Part of a small language model's weights.
Size: width 224, 4 heads of 64, MLP 896 squared ReLU, 9.75M parameters.
Architecture: RMSNorm before each block, rotary positions, no biases in attention or MLP, untied embeddings, normalized queries and keys, attention and MLP in parallel, some layers without positions, shifted keys, gated attention, capped logits.
Each number is 500 + 50 x the weight over the matrix's rms, rounded and kept within 0 to 999. Layers, rows and columns count from 0. Numbers have three digits each.

# q: layer 5 attention query, 256x224, rms 0.186, rows 40-63, columns 112-223
# k: layer 5 attention key, 256x224, rms 0.18, rows 40-63, columns 112-223
# v: layer 5 attention value, 256x224, rms 0.184, rows 0-35, columns 112-223
# o: layer 5 attention output (transposed), 256x224, rms 0.163, rows 0-35, columns 112-223
q40:536545591408490468516497550452479540531467514504485523556460507508523436427516531536543528470536504449544635533474459493446511449436520501549536403448518376487479464443523379549460470546505501569497492542557501442511401591467430527517502560477567502480506568457491586567504529441459484504472521408449473507477496424493449511469510473516
k40:540497529521513521536432528462474501505513435405570516500532499410577589501434510419532543574461489557576391561533555473523458493497474489456413552596565466410463435551544520503493562552497451476488494462506499532486544500487559512519529534558525436492493509481491577403536490480424509467489458485495517408520497490555486460566461502512
q41:585416428518457446439538453488535453598505424462589496537481494488521451554441532482480509456503497555554475517553487542494456449546389499545565455430569501484537461532543471404496441429445539491602486473496497576487522506482418502480509463460440432510399470430536496455535499495502429568529616527479556495588509439445426544392499507441
k41:560577459463521526525467519479557592480448508540554405406454488464504498480626423588504577509533549543539519470471574534485526504539478431533444465570465573464466452454419553585475532530492535445460546522422505529508484519535542450487507448521481534471545471467574438480433501534355526526540450435501429559485471478671516495554457493483
q42:489520541579484476499480520556508523491453591453496493476470418370479524475546405501512446519458527352565486463451522561414428517538549433453516533460537456440557473458526514477482501499479563504538425478536532510501469476548504575512580471504525450554471508578605566483490542515550480450480475549482435491515493523483402499563577488567
k42:555461414481443536510472569508544492548493521523499480581509473536506462520481474368437498464457457466515480447487460531574603589427448494467495499551470538583604479476508440517476503595427526506568499421533514547517511544556502428410462490473508485438552480578571476579529458449463503453554502576535500507445531457534544498378577491491
q43:582418516492466487549468482521491523498445591547425475485509474541507485438436493547445458590533479507444471513485422512540457552565484386519448526564385476423556547550507431585483560543504543581500543523461427500541532490535502441458469540538531484451444558449523475470437486476442453481526422514455501437533537470488456411444480344522
k43:606515545492589518484488618478476498464525558486562558564537515436473535539508513549536572502436458422442363462419464429418478527483490427494528439476568472595415493501520476368502447549439566539466536472504505432549464448506552429512578582551562455498482461543596603550449490524416548514479498424487443551518495586507454489520496618472
q44:482559472495434442540559489526546509480561418497452437565499512500495496492439442622505586535419504474514533475461546514475540535502524507592550574455439578487504528626544540504431514556540520565530608470483569641454493493479491497509507529489554562476374472520534470557405491506488419467453528480446522442589409586543470595447626501539
k44:579549479505495545619522529517535444477440492594526480507474545533501556460479540592454476531498547484548511375488534484410563535475503423372528501500458578505458470547520500512508435418489552564526443578589446437545649357522556582508410526523416400489456531475569446526648387481526535533426498516443543545512501538497482586508494501505
q45:529500600507475504562427509515447499423446502396503450473533529455535512550505564546539471509499486459532470541476551522501504476533409497437464473519468571537492489481537585493519540467539493484465453495483581504549489591511450582492500516487521519440562477586427554391353438483530514460496552541496531443469466445490486432532502376503
k45:463523468466527434465497603454574469547520466426401512482477486486519562446407379573449505477526499354486527427538491456494431495350510528533574461463496424458481498485468557468397486455445452521434477466575532470561530597503414458471506551491480518515412474584534494504463515445484526464528540457491505509572541478518537575528502518515
q46:462464584495482543525528426460485509620432434526604544500563529484571584519494567458506470501424539595547503444477498522525520451454476444409524509506488472519494557453562554484441440455536607507498543476522497459439516546563506469527409559590548520446553438495458408554476449481484457556587432442484522517544492455434454599372563519407
k46:478386578431506500519520512547550510478575542548513421522596516473506450487431472476574521416474585504534525507539418522488389586525488484559438506524482513517519514476489451504565506488629429620514551527546550575464426462496506528568386508470470569497472496504501582444469449635542463437440484467471473540462443460463567530518437460448
q47:529558570499565486505494515446538462495407518537428541457479481552489559513490554545497571458505502443469507543429497498509477511443517502477490527422591500410542411379518442544467481491434551452533408532496419522589521572463518517490462556572452612518599506520469418462499516492428460525471541474489552458550505624406512510448485484561
k47:534511371532541501555441637502512499530441498401498540521493598500473439628589423501573435490531505501484412481534469596483500469461511545485514528426401496558576560559512550484496509458520430462543456492414514592433457600572543544529515443553507499461394448472471537483604456532546533497493479391546484553491612415520503514481456555531
q48:540506443533541520502486532511557460483560585510529552512572501358501514626504579391541421521482472503484476479461546540491529419460581510565468470499468518560513462526605473657545499593510486488512496553579515410516458531449489442537611411432549505529568587418565476496432484545512531417490515506470577557590539462468559538631487501418
k48:540367459517541505484632501504484515522445606467345472492483431511525434378510513478408508546419487448520516521523511467531596464486433508398474578443525499497472508507521471469523486588522493339475605588468603534555438574433438536545550535565461435569350469406476462533467538463492547567452542471423509456369515564542497408545585565546
q49:391515404466409478472469473514549582500445494491492461481513437467470490470466459469462465488576408605532495481441598513550517429593525499533536485485529428474497592522487510478468539459494433518496515418491441526487494422476448472499416489553524479579541541524493483436457590495520554430534547493472451455596558517537547556491510458513
k49:585473442591570552549505501414495529511511507524421348533536527473486549498546489477628485396404446487484510457442543450490576539585521458505466409545412603566460429462446539600508556448513452542518519491445547574541548464530516472535540487564416440511588433429442538462513484419496447493476486692458488459413519500488538543550465482476
q50:556477539509497579494450551503478514433479488443495508538505458464518478553465482428521466487517347513467522453434456541542500458500471446526510505504456490547546503547437458566408540484546547542541475685497568479486457507495526571472392521483609489458638483525492481495495470488481481522475484508499518453547495658487523559515583474374
k50:488529467436533440513450489483402580573553429454460546601517522521530481519489536409456587565451454536495442489579515499537572489435479471426529366562448560474550584539578608504482385536440429490382583570454466489414489494527507379507475485468517482480469542490522517498592464386543476568482492539465476535500585590512471449455514563471
q51:595527556487501576500484530489493500439499492545403468483517433461421464532492515497588418456502428487511460477419468315499447550496457501572455556544450468477577495513521565471378486448543532490456532493474452526540539469495484516442505535435512466508446407565469449505612449543556560569494534417485512509447509626479571560496551660419
k51:500578480529413535516577547550430467525541463519475448480422533488522446516599463500457511485493594444465587478535606507520459419428526533458599421539500461434509514439503494530492399525502499517507483450450467496506398525445478532504607550413559476541486635416497544426398546417557418455515533564421490470471485482564457512456503459574
q52:472465592453455489485481489518493503522497549467423481563565539507457493491546478539488476436548448509477448385498540563522527516518566547540566547485504416521426570522502605466494493505480478459432487476527508465505521561419472582543478613479466402541530415516541499505580501492537448536520524461528470480500610566526488515515497638517
k52:404482467463511510513521548472484481550559480496495542527433435463441519538472533415514420453350627532578509557520432492579600484555442496576433523405486444516451475495504469448484550522536496506572468517547507538506510540488471418524471503536438472510496509466480488448599536485470470560572532480525549473420452531442529458481531455492
q53:456503475516500489479425453414535525485465447497566457514361497481487548531482468487453432580555482573519418437467615555450551508409472476405497436537465482427527539454480610503502514624486545516489428422440478450501511574509485487482499481514559446447505474548502501438399470414594510494456567497443545402542475615515603497529518589582
k53:462489511561503590548446451575521456456518471530382496377495465492498481467467536470558421478516457544379548471485643431508519481368466592519462552482510497503432501572502523426401504617591512461560432482548525529507556437567383474512478530432439402587491463466553517430486447485518438496458547451518514478515452481490455536427633527467
q54:447521549385643442476506416449516436494444525507524505566432472429555579420553432466492529512608564538399423535526520549450492485482567496457511489539539521490608455495492493497389531481565487419483541472563470455486502538404418430547554519527516543553408526538550516571506537397565534472458439459395471494535529406522406460532482505454
k54:576533496445520508507550420504564477393474459552536463544425485522517448443561545554514411476444594491529519568430536581579489504485452520523525546571541547450477459583560421505521469632530502551489559517474547494619391607535507506473439532464463484498377518481542507440542551502485512510552522475464547417544517515513593572539466449548
q55:507444505559428434630515583566527624478620580439503445606494460474619541464472561462437570413451544421522646429508507506512508502499457486507558442437543399504401548539445487574498497567536480544550586413505568547459501486635491483507492566396484507424514527409484508560614553553462537529398564387501498507505536557518540557556496400468
k55:544513513575488510471485505476430449544412477524483457399421557509509485588453417594461490534522437540577573510497433432538565531603413408442509550616509436503451539471554554535491543427420540528543512621499625443513585494340557498473524548558495407535517530529536537455433395411541476530459462625516540567480441431478602408550560506465
q56:427578519484614472414496493464483540536513546600489528534460583520531641487470510551430513475488463526537474475534512420468596457501433530397538490398374520490432575482510453423555466430444497511429478539564472421457420465468489515502500571512563617463446494504476458489504587508602538570483547572472602527568466489462448528403497474431
k56:509514455614479505588447525448480405549415506497576527617463530515425376457550444526516415512382529497477537524630484639500456486549528487523492509502508564497524562472465487531523570544528522603572478418426434579550547485423481477476404461391442448452463504535448621508503471563529473475512544532457485415517495560547475465455409540482
q57:460462470529487527502478504515469535544489476468552477513500501522465492503580496473479503384413449509571547542517523493549493450594514467527553509483495538375505470494503558531492484601556507511509508428554552440444508512352478475417517441570428446435472459461485519482429506443507549454447500448552436471521492579451535531547484549530
k57:476530421480534410380483546492493414507500570518449497501476532482474637545470445559462531501582518549479489447472444410505458543527486544482523552493466519451476516611392522487482542384548436487480537573438356541577449585551581489490421440507579542497567426583421596410582541416577411431536473508460449526543505463526463466525491408540
q58:570518556535488487573544468509549420529453437499447584415432580580438426547522540479521517436503525547441463483526512500420501501517593476511500548467417536493461501576473518493463556490532537539575516573510487502466404450570412488491540520520413513558490423591481464446406575517724437537495493457534488481530509547553485492588493546554
k58:522586515511531525468461423528544414546469494487458526650444537548498480465506473501584407596489642583469504487450561347567462565547488579497504464547508520499519496458516450342529466489422558470372416529506510548472456459501567511415546413519539523443472569488468532470497407507437438519507561482410520526367668433479489531495515487516
q59:579455495554516442506494486499554469573469461410497513512479439486492479473469505501545441382651505502439496510479444522547459483454489512444527626504427448493459473530538547498532548483503494544579519463508560512496456546484565590391519381455517504459516563545481468479563459519521506484474477451461492504525505580497535517508498517507
k59:515557469452533509509470510517475498431516534545531468436481497522529514511572496455456524502482515450550492485569474499512469551409490520498438438449466509616430544439474455504489512529558579404486358585398542542497527470527501391507504511528536527494436448493541545517453635323478463415553487682555499546515578506510467457393592525514
q60:454538381466521536479522521495547474507496503440505484513548457559573468549480481461558586552535423581512538508434618507536506502491488482579404430450419499489432537508462573498553520531544482550445490531526397542545596506521486515450499590518452536582541511479578506519463433399509518528518564506516499515525458447475592492539489499492
k60:552449621495465515550584556414527496482596493527510431522437528514499477534533581440523512469589519451635526440547490577425432485487582548429559535533522470377453540438537538468519501524525489532543520445468489514418481471377423503507503495472572430522650420466529493512471553640465458543493538472388561504450532514501503511523444523471
q61:638437387475566430607559436485485486466558446488507473495519546527534479482432445469539527477485526525541638499445455533521515538524480481456451548556650579419552440538499551486438492536439544600526542514593421438534568495508478524499550604473542511455547523511468488520505462433563491573540564466553510590563428523492430442509429565538
k61:492427520569411463550577518542514442606480484588646442517573504527479478498532547582471584477449564409527429576494479522493482552512473501479560492475459538417552493466520515499380534612446506463467638503542448538450498425560528552507421561480440472449543403518578469463448510464544530477428586496601529548531511530522521390515533508530
q62:466512441513520468497454487520439497415453523557570514504483567551499438540537523520486394523393472508590463506490494509415508468552463496512512480530509437516422490503514478473502532458553471438466532453492425471556500486506498561411464551558512475491437524498439638537468416514518484607450513520473433549457461411445540486506451489612
k62:481516536413495640485501520516474486571384463530519502433497557416489507405568440564469473487520534416484520429504473490534499537589518502491371454550477534400582444533398464540514614520448433518550521497559499534483507511501553412511534525455612509534484578502463415491536623555442509459572576533510560436523607597478428488406519481409
q63:399558460355522508535498466468439485490481450542586536460499451506455470511474429529556478426448466520539526534521510494395582552522504488464469611502506496440461510437523459531505541396478489529529510580547512504493520478508522571567590510519546466551453503475564497541517458558516490538504549543568468548588486466508547459480497454550
k63:533557507497484441519489541465575484505538527508519529528494585588439514485530551425536397475527465504505469509498509488517592528419451471563497590450487555461542407513539497529475511548499496536505452542489491435486592465555549487449499534537586422555571432451511506468520628484594565526440527456438488574584491382489485450445462484538
v0:565500536499475494483525541426475490529511502440478513583488566432434415468483494499506496493471527567466476541472461479467491589558563591455523505480514442497505439445493549558455444526402469583489506467540494519487434512525526495493490408464514517477505513533457503465380529490511527603419591534614483474480504513481468473443536396537
o0:510486429510496498519501469482415524530578469488476449547463459521595539512496511454483555521466405486482531464524541495603456447544522580469525499544482513473530515519436411542568466475471502451484418527534604493514568495530479456503489575477546485539497528494501444375586500466447457531490533460483558550481555511487540445527457611415
v1:470458549485508536486587512447552473434507566531500482501526509516475531586505623561534487464477578483551426500480475530522470544542590494406491499454484526418506493462496527471486507523428474488484545542651525577535493526519562453447515502494514444448480592498526557504476427511491556532537522533544499532472527516479439511438432505542
o1:485529493557540425410425456489506516486396431493508500500476464491543537543520523554526471562494464512449512577473478481565432475419475451491496475480508564475467557491428482429537489479505492537488522540440496549497503491533504496652528448489471513551504493515468457439526533506606386472515524523440469472462539425506433439501551560495
v2:506606543533481396482438475535453557592575568417493484395512502503448491449482572463425421540506510565585367488535452554578574441500560504541474459534360469475538485492530432526398514513418557448593485473515416519565382516503586448508590511511546416528429533498587495504466544532433484517525598489491529514549481476483544494523533482391
o2:500524515467496539408488455489466409433458545516596511561426513494493406439537412421536551489466541486519476527440559472518496563598482523442511467466498545535507484535475456525557501438533538486478509461492450494490585507540414534446435494506426546527483450535619506467492501512526560499533461457526490493493542422536470588457463495529
v3:471498479503534525456451436505523468447496440574479491465517423444465408528523505488458498470548466479572396421492500481478465440491462475478526541487445447488460530521538470452578435528512540578456478515425493521465482528561487484460474496522446510488479553459528526551424498506569462520525466564434460441469502431458468540456518498509
o3:542492523604510469468512543575568531465524464554453539485484530520478465503579513583556502505461526482418493468478559530479515578476485516488483463504630553527484433462452427470431460502490412528563488498511535517450480520428579479465550434556556430547458598552426477527517528541513530514460494568490572438459447575559460483470501449542
v4:448426492537421488460496516536511503468598477467524442549461583457528526521452509475456594489628472501488471536453562583489516490457590540497496430529481559490531502489520516506571545466532496468511575503418485514540490514548513470393503482467449521538613483483534465521572503574502506499485482469543522536595476528549533463520512435489
o4:496522489474536551430490476466439516534451496453490542559491438495500479502565473551524450500497571463577529507516451445516554486618554504517414517529482470509436418486483445461480502507535422506468425533480490521463411509462506565486507507483568574512463514482419565478503441448484571545613472475534442528469605533464532515461507486479
v5:424436505534428480497577414469554440464497493474558502473521489507564561621500522468537468556544497507451490484479514487487469513558528482573489461599470487425408470496450485582552466458567515428515451522474434552512596500418461457577476528502447571452510597480476399542629494516536425556406425448473434480528526596484506462497441505456
o5:485492516462418542547440550571488521583406554525419505455460459499491486447500521467542462468543493559510465579594443483505577551517554458504483528415585493529505501458517565425462460396478485610498489391590549494549436509515478466387483491416520524503503405416510429487458499464331560543532487495498452440553574418493512394433514539475
v6:561490420442463559526522354365526539527465496580440465490479477463534473450476479487433497427506432490445550504517445408498543445614510519408511429544514500462453490515636448454487487449464580653508543391592522609558395541511528522429503523505472487472539519494632472506518550464381515547447361582502485509458448475542497528503557549459
o6:522529483520540583536491580531441503480475499465525525476480472511490529545529472435556537516521487400505409507476534522543473524485467489562527485498546535528516542433417500510535492537539364465565521503572477458529530475474575439539539459523491543513550508594478461527456472462576576621475522443455492474460507506485439488479489495458
v7:514420494548465576423481487465584559468521460543513539408481461498516538568464536504510506516619555436516460445452461516482474424535499527545482495448537473523550431464432515463597568503495482512530441449434458452556473445411530502520555375481491613525466439477457487497529487510472502537536518442487467512555542543515508469418452533523
o7:421465453520534575416418490468389527486433592498527503467571529531563446522493504562471518521584531506517500475463432421552450502481519498529561532482576560538437480466517551522445491441463619480516530454521559628617567545518484456549529527438570451509490509458503522492506522410477471490644469469504631423448480500464484403467547542507
v8:493460486521570528479589453501417513451551479535479476482477607467519404543476577527538511458449482541451492458569517453544491451592542552571466438552522426522446505610455481532512489503621551407519490538422546472467492629498480567518443519469470430467449525547525525461550577487459503563570539488447549442470457528479507464492548488511
o8:570487550504583511471513475559566497388527457505368504528489444435482536446565546462471440511417497446528514560519489489506406536458530483470512536487542445564433570388445503455533520518530478561428500430566508568476499385500451559490522437505540483437477438498503515512489544419552467475483540447516550526488556463503509558454459568517
v9:536461483511491456543557455565490473513521463549517552481553490469539519485504462446501523484536499398494466518466501460417514514450485556462539514482534465486447493541515500458494471403460504567561456570569475529507412486518575483534506434529482548486458462472476461559468484518494472517476519474435447499480571560486535432579532523558
o9:450510509559573542496499497459557438448496523518484446458503480510518473536460467528540513479502451529473474538515486489591516441501524498538423523521498540477459491473541491537490449580478502487609471557567499521453613508470501480474484442476529455502469473526455456420540552514456435521431422435546588471432524462498506452473493486454
v10:532471570445468496559559581466480443460516523393394494539584478522493561463523528448477478502524606489455541444506566479553472480497531523452483537552502561475480524551530514468493457354492506481609545591509477519510519420443483516596513453530510513538462490528449418464475462523567512549464489446475478502476484531435524492576448508436
o10:462504475556484537513497482491672608462579568622573521552508426488537546461493477505549496469491506538462430512513458458495553372500449399587542518419488444467404407504521599524356481508424620374419509523494555468527475580514483486447461562451496460451394441444550560458550454589443458477410535441372405485529529481547497490540477572445
v11:444492396522575444599471535532466532523493489445568499431551563490490521379523445483479440551500516419473525585465565497475510506506531464537454403583409527516489538479449484430543456497505535509560499491492563531497510461441457469466449483530474504497551495458542503411409518525463423463569462500411427461523504563510479469539491527491
o11:480501497485475502472497398434510535439504534597445458589503416484551518465482493542533473544449522504473482443472523415482528503545541468513463502352555517526447407577513534488404554503525452480515463483587411554497506568440532543511486537439503465463482599450499515506539447518483568471449485434533569550517504452504497554429519454509
v12:502522471459553576600458495422425462466515531498509605449560507524470397463565515507482470466588406462498518477537423487544566510502572510491514526607504501554545537523497548532463448515529477608429493495526453490499468488579492471505520537543454526534478561517435476484397503511533502459536549414499533585456546551477479511615491460511
o12:538493473633450480509562562428460533561522401496403482563542562468522502607463460475530512520442537523387561520605513585508475547493447540466489539410440560431480540437495465529502470580460483517544490506424421509498589591531448556513478523483493562436473457524547423563482490598398664589513482539472445500495528521536488457452589479523
v13:545417475506603520513507533433524498564481403598450440517605564482573551509464495511501435471422525502471492496506468479503589483489472542544568538419522492500470496440520506538549530522467538525506535467551592537395512473410638462494533567443446439621480461537525459494509532483480478535472476576482481450595542474464578462528529505524
o13:480501490520529539448439516489451560412527494472531581510474513511464416561481496445462599479438475423488438572491420438464476445465447537520503505509576529533410520499410440476516508452478511564493419556561505423610485546551411540543490430512540534452501488362592450472538531452579540541528494468498541486468490529439457554500517515414
v14:498553490488484436469518550522506461567476565507499551426534515505465594480423513568506543504480511469538498567555387476484467495477513490525489384520443491507469473484445533524460586477423472469481437480511491444529510477458485556465491522470497544492516430532464462575463427492475494466442530481520505545452539488574509530466520461546
o14:510410452478490509577493417446472416533458522482528434516529482471551462515454552481515519402517454508454537468431528476534482509519538504483474547532541443501503487509557542532500506518591500488484524537521461516465531503537485500520507520501471514519557502381574658473497508519482404510495393483542523468522474420437501495472500564484
v15:439496455524455491488490511520471545336521529499464460438531488512543506461494467539431549454596532502499515496570607486492469501431476481497482501550394554454487476473484567556611452484478508479520511580349489524527513504560530584497502561560438527506500413470532450559527471542406488534511597452478508513539413499539577461521503494489
o15:502495567540550472543547389543560444625446554561460551577447513487535549501474530549646421535513548632559444527461517478507548526528479490451438498352503520451434447381565475522430535580537553498544557490537404496447428537440497478441543528437586527532472493559379620479482414454481616487548520351481524461515580532531517480595448483497
v16:456475460422569503486449527440556536542552520567470478534465442575447407491465464455482493492520562435498417469505517482526524517482508505658504410413567608504533526540483415582449521482562536522448473451434414509507471456541501434512524415517535524493537529517540440451511520514519485383410484478441495455415545397538483480511472460486
o16:425510468501517551409451547528492497450478460486559528414554494475526504478502428526518571511562484513553451539592509482366588511411501473526565546544493500544486512509504582550542417478458479514560553456461541537568532567427475499394527524586502593523440470565506594594561467550480529438438476476554489493489472528454402421423534516547
v17:550462549532497507460501472496489514483532498511484528493501622542557539454513471524460541508537492602500463564552489500476486535513433433444511540493443433415517579494499410452413510566559515502500511513467528483472572472509482534528477564547465547497508470491455589525476539495444445407518540437573482485485469454493477469476557474583
o17:471494514515420469481541497507469438537485528453499585605494515475391560518526530472478513519479518552509599505493523437465541512548522529439423492521479513515511521535499543526484550491498554502468543499529525523577468487473548501454559502515525476521542540429489509510476480549537482556558472482490507549561481516367560565593514487429
v18:526503431549483561450463426443577466570542517517483437538419620494506593486444389441559489460517514464482457469522537512451521490558492388552618539477418473551494519422464576467512536549453567431530521568454510508518584522554471525493531535545524526449414553526557443569581472501539475509495383428487461512491453545524469491472496490429
o18:439495552477510446532547509524393502489510589498575480574584448533563499534470503553522518527547506565491428530456501481502568444528579450580402407507547568521550535608439483620514527503512403553551493502494529495490476473453460569508555498480462480532499489473475518442445508503537547496526510478567464469520649417542532428482426503479
v19:599509527552562475551486473490508572557339507529524478536477447571486478511476396544508523525502495497521440534628523514432470478471490487501512466501562440503576508562417459556335493474475523450483539518513494479543479630474490476523437448484481397490563474465408470602431427635486470477491533473493463439500497517418483484526535502476
o19:483489446500499556510624476471500469459607519429518452587501574411433452512494503463490566476493520519499575455527563497521493494479500486499515463500517592415506391503476534537572467477470495518453507547424543487432483502509528491427463555489528505625443512585530476509575507523434489576491495434582539531599543486452521568471497459538
v20:506525546445525420513499516476491563470492448403432490564490499542498520496558442450508496490465462489538531483430506475486445497586540495472505472587540484467496538581482596496505571576567484498482574421498538442515524419564443540568541490518478486484516524496479579531505579484441452540548453506483537505485496443535510444449546484443
o20:500532462483405486533520481489414394522502443577516474537503373555535632550437476427554518594436539558552476409475534513464357531490461553427575506438470461470509623488475514527450491396434537467482419493549415546477519532456540516510532502527565451480473466522478489495561438406518467466451622441428361543528549503477459444536479538486
v21:532434616517501477526559587457505471469546451513441579513629401538488581446410478457428508444564479431575509540532581499576467530537529465504492582468526498323433521494558498507494559453455501410511492537619448456535389436531517412463540582543565506478448563543512540550397541457455541432500538505502507564467514563533522443559356407503
o21:512537462451493498524512479433608418481412494502544519482439497523572502511461485560583511488471460565513461530517542499518567453503554467523452463515525460496514470419492479542540563513440456480559533520492482535442561468518528491521503518502464558546535434512502505506473476523520458503488526549518490503484514400584517491549495465471
v22:491602602464483560509511496519478521477479549508440497505552528506558477492531539566439509538528462541478522520518516448586497545523438453441494555480433508491525557548469438471631511584521517482536529423417511541500503599452452478509576532526460572447471554469601518500426471522508453526440509505555536421552514422501465608448515508501
o22:511441500532559378459394465505465595469491459514483499471513497534492488488447541488613477525555518486484488519503508493461482453496603586476514491446563451499492526455552412449483626446480511471480503481548387446480434416496548534529524545544460518465578471504510552435513504559426474450511542517468519640536463478475587585579466546578
v23:535522518547495532479515504469526478572529570534452522520435502477474446562403494480451491526616453521617500458467486505508547505553529548548566431445456476542545484498527417487467555424440434413486537522433541498480478540477471489464447437538543484444500536587553440480532577583591577506531507534577519547456485567547522493517521501509
o23:498502514470602458460456552506423455498408456544524627522522499510553507493552539466503518445555546447540395541475508528534471488551508477520460492552519520520487495566446505555579424500542563537537481521509492461430455447556540506516479527510502594578567494500439508502533482460469467505532419506544519518545568449466480475526512595527
v24:468451587537534536498510611527505526601605499508558521458478477511407578532490525501445536494519448477517453562512406601407481533481510572524462425456467559439527467384499447598575497451544532437540479499433405451494574544494535508393488351380491491506563416480516486502487557412535404403502530517493541425447542495534501518476456465512
o24:504515480467505459450486408480463429438421476436484409474521473385501523518518604534465488444516534531511478517475526441546563521611477425460419532483560498518506467536491497462463546509569536508477551523488560533574488485494480593459470523470518520538458489398559535482488499540542500492474455518564533457494407490509500475515506482481
v25:497526430473434452509544493518496537540374451533516509461548562565529523533543476513548502548518497486480451501498469443511489553511500505502489546480527541435508486602484497476544533455538527466483539510386559476528453492497430493490391506472486529620402463505522432543562494534542562498518419423534571490484453530513461555511455505543
o25:492532533514489522499485510497530483486423527492422497513496468425551444492485499484528481417448525502514500535458466468502546486518524535546559587470547367567497495509519528461487539467413546499447456454449464445413452440476497504504559463562576390450577497425426523486463545585539475493497565508516488522563528507488533510471506566471
v26:606425432512505483537466584473504514493612518532494391458498493466472539413551549493507466561490517604527486539581465509519429517370534497401468420413490464484560595559461504557423548608428475401470418471419476497573538524539517462402554469485525539562498364516492411514569530550524514452423515519464435530506401470476557468432517520544
o26:413483509450471546519501458516542421467526500514509538529514412433615501498493516538471493477578436461547552486504572523549532471482433493603547441575565475477533414433484437548470508465462597507465608505553541518510547515516469500501381579568464516564512519434466551418441510397413480480508448526587480515555535551516595561499481587465
v27:527480507527534551421558519408491535564448464506486503454480531521554520495389531509495465449487524406555501437435482452502430504529573521589560547474528648553547500394479505641548489517525449414518398505538561477482563510494512519496509467432487555461586465463497458545503504507511448558465602505515460447512460478469566494494484433489
o27:490502457463425461547467457490445524517486552496571502445451501460484520504518567546559459478456556480434521559526416564523455480441451472421419547525390450504422563546525481491513459504520561604525476489484514545535478566476422510538516390405469492507395478417540501428600480477405555468557524464442592587531568503473437464508466548471
v28:510447467498514517556430583575474479624517445501533519518545493484463555494477481443564418571344583486514498504559434473483464441520539483481476422507483520500554551532509537562515480419437424528506516446489552397573524509480478463613464311517571511500473542502450534453533573585499504455568582478469461427476512491484394431548434511505
o28:528472500498495501417525478433440476463470488535570382484629468475545496508569420471417417505420456432493561466499485560528529467492485507470530516499476500449590484534483531495503523489531589469376520597519574548468523542494441578466440565445462382508433521408600420455471533435426502492472555515546542494534489568532535508461512530486
v29:420491549491497444478463394523500535431505481550482473519523466524529423656538527475555554460556507538485513484536547498482498530538474476548510479498493533488471507516507475415400463538560501481484457523442531459440571415471524499475494469479561499442468442507475533416461462506532481591559442491503413487598418474454503560475452532525
o29:519477552456459608442426592567589461533493507514429570543434484526508488477483499465461476520594587533545486455430478543426380459482494473493486512532466473564610613483416524552516482455446500496422590388473430493519522553526495485549525438538444494531464467608516455596522524495549499359560470443460559468432563593526467557449480460543
v30:412511545578601381544532507501463540595549591445513406516458483511538502480505537544532645506610515492571406494510380423596453476621475456522504497435626506544477478526576575519532487496535552467489506402532446452520638631553492505451565488596558594503530561469423581394419563513488391535528485528415487580529453491491493537363466578473
o30:492435459468456560542521490540484444464455456487476534500550580469520508571536500480529469533483466524451517513494508513507482464521459525519505445473486540444535524506565512503437472455457462481520517477459449545502505481522561452499494501515523473507444497542511443551508519511498449439511550485469539496510497485492489486465465516429
v31:514454473527517573403493590603503433516517581462430544491551486438494488487479445575483440452534483560517529491479452549525533489444540428500485506505525481607575535435521416538429566470455485476517474496415513561506493529569484447572481484472473477503486583509521519463603580471446579426428534605581537471539512571530511531518536454489
o31:535551494495540459516464452475483478465432446497547460497507487501507494451599405516522529467502460447590456475519515453609530478524544602450461471507514481474521466547560485474589550474474547511521460465549496490390476483496512477484515634551481546513533478496480541481432543460456499527476502545508412499505517500494560520522554523463
v32:480557506566506563461577558595512547470522544432552406507376535600522575536515497473463436468479551664454574576424470517549492554557495552445479571572445389467516574561467464546503532571468541522498456418584504609458463584494506521560509484486500415491430383434451537514717466497444472443469521516414547517457533472485422494447603509514
o32:498519494475513505495522479487462545476508465480509456527509499509448560455498494527564467527464416486506438433439514454500448566532478462453572459452564491524522459493494482459500553545498543448463477536492474476525515426440474523509457490509539542532497480571432483484469482447563534517473466465537445497538473464530457527543529500575
v33:495453473457578563478529466487519592521538480494420579525583516519546519550501486486515488506473543571533456500415471543545506458414469488516470537437491534480465484457475527472498553438489513656461487496531477577475528492489484487435498463475515447561562485494510499513457466538518537494513566555374435477422557409500510552443444503497
o33:451469450488436487491435529442487447516475463501535531442469476565482481450479558516490486501553432434423587501496520476502516525567587418540509493556469581559474502460445563500523553476571521458530491509506516569570516483525464489502553407561514572442468491462474549498566503430494450467470406503589513504500393528411433454494556513498
v34:571470482574477544514450439519509519509503531518419475463580508491476476549515465533559502529433384494510439573555588417406528518558489490461511466492490533504497486502490566441468470645521526555400499470515490501611536547492601579526506368582471546449478481560501469456451496476476480505525486475543484465435522524469492460514542522505
o34:491507443481586611515520518570399550506518467493378448544533496487594549493487486464453464451513516571497521465520378553610523498512507411568500503516570516442586564472555477516499490478526502586457578435521490484467553443447449481459463487491462513510558501481428505447575538475494420541515546494566537481455396524560569546500492461437
v35:484461510435546513571437452519537479529513446533475504505540565527574522604438477494546465468558489462456489536534470546498509573544534414512560525518497457496536576562516546502575543490569536494488558421555572598616469542507409485573503614552576475483522439421504535550423471488484545416519423516557534459419436446502511378482460500446
o35:494545519568357487499493566487527478526420567436428487511585426596488456473420492425599566544438489507502462497510449464501582496466455500485486510544605523425467576531468528533514525573466505580556507467475420435418500431513553414565513438448537529569537518538374410477459483559478549527486476510461363581503444439449519565509548547547